{"n_layer": 9, "n_head": 4, "norm": "rmsnorm", "norm_eps": 1e-06, "schedule": "wsd", "final_lr_fraction": 0.05}
Each number is 128 + 32 x the weight over its row's rms, rounded and kept within 0 to 255. Layers, rows and columns count from 0. The size above them is the row's rms in percent of the matrix's.

# layer 6 MLP up, 512x128, rms 0.146, rows 457-467, columns 0-63
size [ 79  88 103 111  99 113 110  80  95 106  97]
[[146  47 142  89 149 136 122 149  70 180  95 159  89 135 124 178 146  95 135 167 141 114  82  78 155 166 122 158 152  60 139 105  96  86 146 119 137 153 123 145 170 112 159 140 166  76 106 130 126 137 133  98 106 149 230 133 188  89 154 109 140  95 154 145]
 [102  92 108  92 155  96  90 111  81 112 139 114 107 109 114 113 136  40 102 151  98 182  84 108 152 189 152 142 129 112 182 106 116 188 116 127 109 164 135 133 126  91 191 159 127 147 160  89 133 148 149 121 108 118 133 100 184 126 188 151 112 105 128 174]
 [ 69  93 115 137 135 137 184 204  53 219 130 126  99 115 153 146 131 148 102 109 130 101 178 103 140 110 126 162 149  98 154 150  78 138 145 116  72 131 148 125  95 154 118 149 119 152 138 143 115 127 129  47 147 122 123  96 145 144 160 175 152 122 120 126]
 [115  90 114 107 143 169 136 108 122 145 134 145  85 119 153 108  86 132 155  87 114 121  26 141  62 124 153 185 106  86 144 171 132 159 147 157  74 150 162  83 101  96 105 132 162 149  97 161 131 105 182 163 115 102  88 149 115 155 138 134  72 128 153 120]
 [130 114  89 116  72 133  93 141  91 144 131 119 105  85 115 104 135 109  87  93  76 140 168 185 200 109 109  91 162 129 152 114 170 116 143 137  81 149  88 135  58 137 201 170  97 160  92 167 121 102 134 172 169 128  66 157 101 164 112 100 150 130 172 185]
 [ 78 107 155 145 102 136 108 141 100 108  87 128  87 156 156 107 170 110 118  71 146 130 143 141 104 139  87 115 122 157 149  78 162 180 187  76 120 133  81 144 114 125 171 111 171 103  99 154 150 175  99 158  99  98 116  71 152 159 144 155 130 158  92 113]
 [134 122 117 102 165 160 146 129 102 132 173 138 111  98 115  86 158  76 118 147 173 210  84 122  98 124 109 134 136  82 153 162 153  97 131  52 137 143  61 118 210 142 137 156 162 122 103 134  97 133 145 178 128  70 121 125 138 145 158 123 160  46 120 179]
 [161 115 117 102 184 142 136 223 132 153 117  94 130 155  51 152 135  79 124 117 114 183  83  92 102 125 107 152 188 107 161  97 124 156  84  94  89 120 129 100 123 191 107 131 131 154 134 108 136 121  90 118 135  92 163 133 133 162 131 104  57 141 166 109]
 [107 176 120 153 201 179 125  79 137 120 108 156 108 105 139  83  79 112 140 153 117 115 130 161 171 131 128 180 156 153 146 103 133  75 124 145  96  80 103  37 135 183 154 103 130 111 109 132 172 179 120 143 111 146 186  95 134 111 198 173 109 119 152  91]
 [105 141 122 102  97 115 142 196 104 113 123 110 108  72 123 126  73 112 105 147  66 132 140 111 120  94 152 113 161  77 111  76 145 104  98  99 101 138 128 135  80 134 111 117 102 128 124 141 101 133  84 146 122 141 123  80 158 118 116 113 122  38 125 115]
 [ 93 144  91  69 133 137 169 107 136 170 143 134  59 134 154 162 145 186 111 133  39  92 120 160 142  87 174 143 186  93 122 132 134 127 137 124  60 118  97 111 111 151 135 119  81 113 103 120 147 110 123 128 127  68 107 133 116  95 103 127 127  62 163  89]]
# layer 6 MLP down (transposed), 512x128, rms 0.137, rows 457-466, columns 0-63
size [ 88  93 103 110 101 115 115  81  93 105]
[[118 141 106 185 157 133  54 116 139 179 112  39 114 147 135 128 121  66 175 143  82 143 187  99  94 140 157  89 165 100 135  66 165  88 121 141 167 162  82 134 143 101  96 135 141 126 156 160 103 109 135  90 164  72 166 131 131 128 156 122  75 135 110 156]
 [135 131 113 116 119 126 153  37 150 190  71 102  93  87 101 123 114 129 139 183 171 177 109 212 102  82 105 110 115  93 132 106 143 114 108 141 108  25 111 146 179 107 105 140 142 134 114 127 121  79 116 156 153 135 104 112 175 138 153  80 143 128  97 136]
 [142 140 137 130 186 116 110 132  94 187 143 114 123  85 141 135 135 187  85 125 113 166 139 125 152 128 140 200 117 127 155 161 124 131  98 199 131  92 149 168 163  50 113 102 134 132 123 115 110 149 156  72 186 173 125  94  96 149  88 119 164 140 114 145]
 [200 128 175 131 148  87 113 112 142 116 134 157  43 152 143  97 143 104 167  97 109 170 175 169 152 142  99 180 127 101 136 144  84 199 129 121 194 119  81 177  90 156  94 125 121  75 114 155 117 119 125 153 165 170  97 110 139 138 104 129 143 178 119 149]
 [135 108 197 111  64 125 126  80 103 178 113 168  99 199 139  95  79 149 111 109 139 197 129 134 137  95 171 104 151 181  71 201 110 139 172 135 163 115 105  92 111 118 156 102 147 114 106 132 122 140  66 128 156  89 163 112 114 106 141 113 101 130  82 108]
 [137 119  62 197 137 161 128 154 148 157 154 101 138 163 140 128 113 135 146 149 100  97 124 140 109 138 155 103 164 151 157 189  96 146 162 133 102 168 177 150 166 108 159 138  81  88 124 156 142 186 166 190  99 124  98 126 161 139 104 100  87 105 167 126]
 [102 166 123 112 137 185  96 101 114 143 127 138 107  80 168 146  93 101  97 154 103 143 115 178  71  91 161 140 156 102 109 186 139 110 110  71  66 147 146  81 191  92 100 103 152 103 136 128 142 138 154 131 148  67 159  69 135 146  96 132 182 168 136 135]
 [111 138 126 213  94  88 172 108  72 193 163 141 113 125 184 120  62 138 142 153 147 106  85 134 121 136 133  85 116 136 116 200 167 157 187 129 177 110 114 136 202 185 104  75 153 120 136 101 118 129 152 205 104 164 157  82 121 156 106 119 170 142 118 170]
 [155 167 171 138 160 148 166 122  88  60 170 165 169 133 144 151 141 120  75 143 107  84 158 106 184 113 128 120 180 114  42 133 136 196 131 155 138 101 100 119 160 140 126 130 180 139 162 163  97 128 149 110 116 148 110 122 144 139 170  95 168 144 145  91]
 [132 172 108 153 121 179  85 109 138 197  58  93 133 175 136 136 124 158 123 109 144 185 186 112 109  84  89 153 146 149  73 116 109  76 130 118  82 175  65 154 179  94  99 163 154 123 113 124 122 131  96 163 157 172 172 141 164 109 143 205  81 133 116 147]]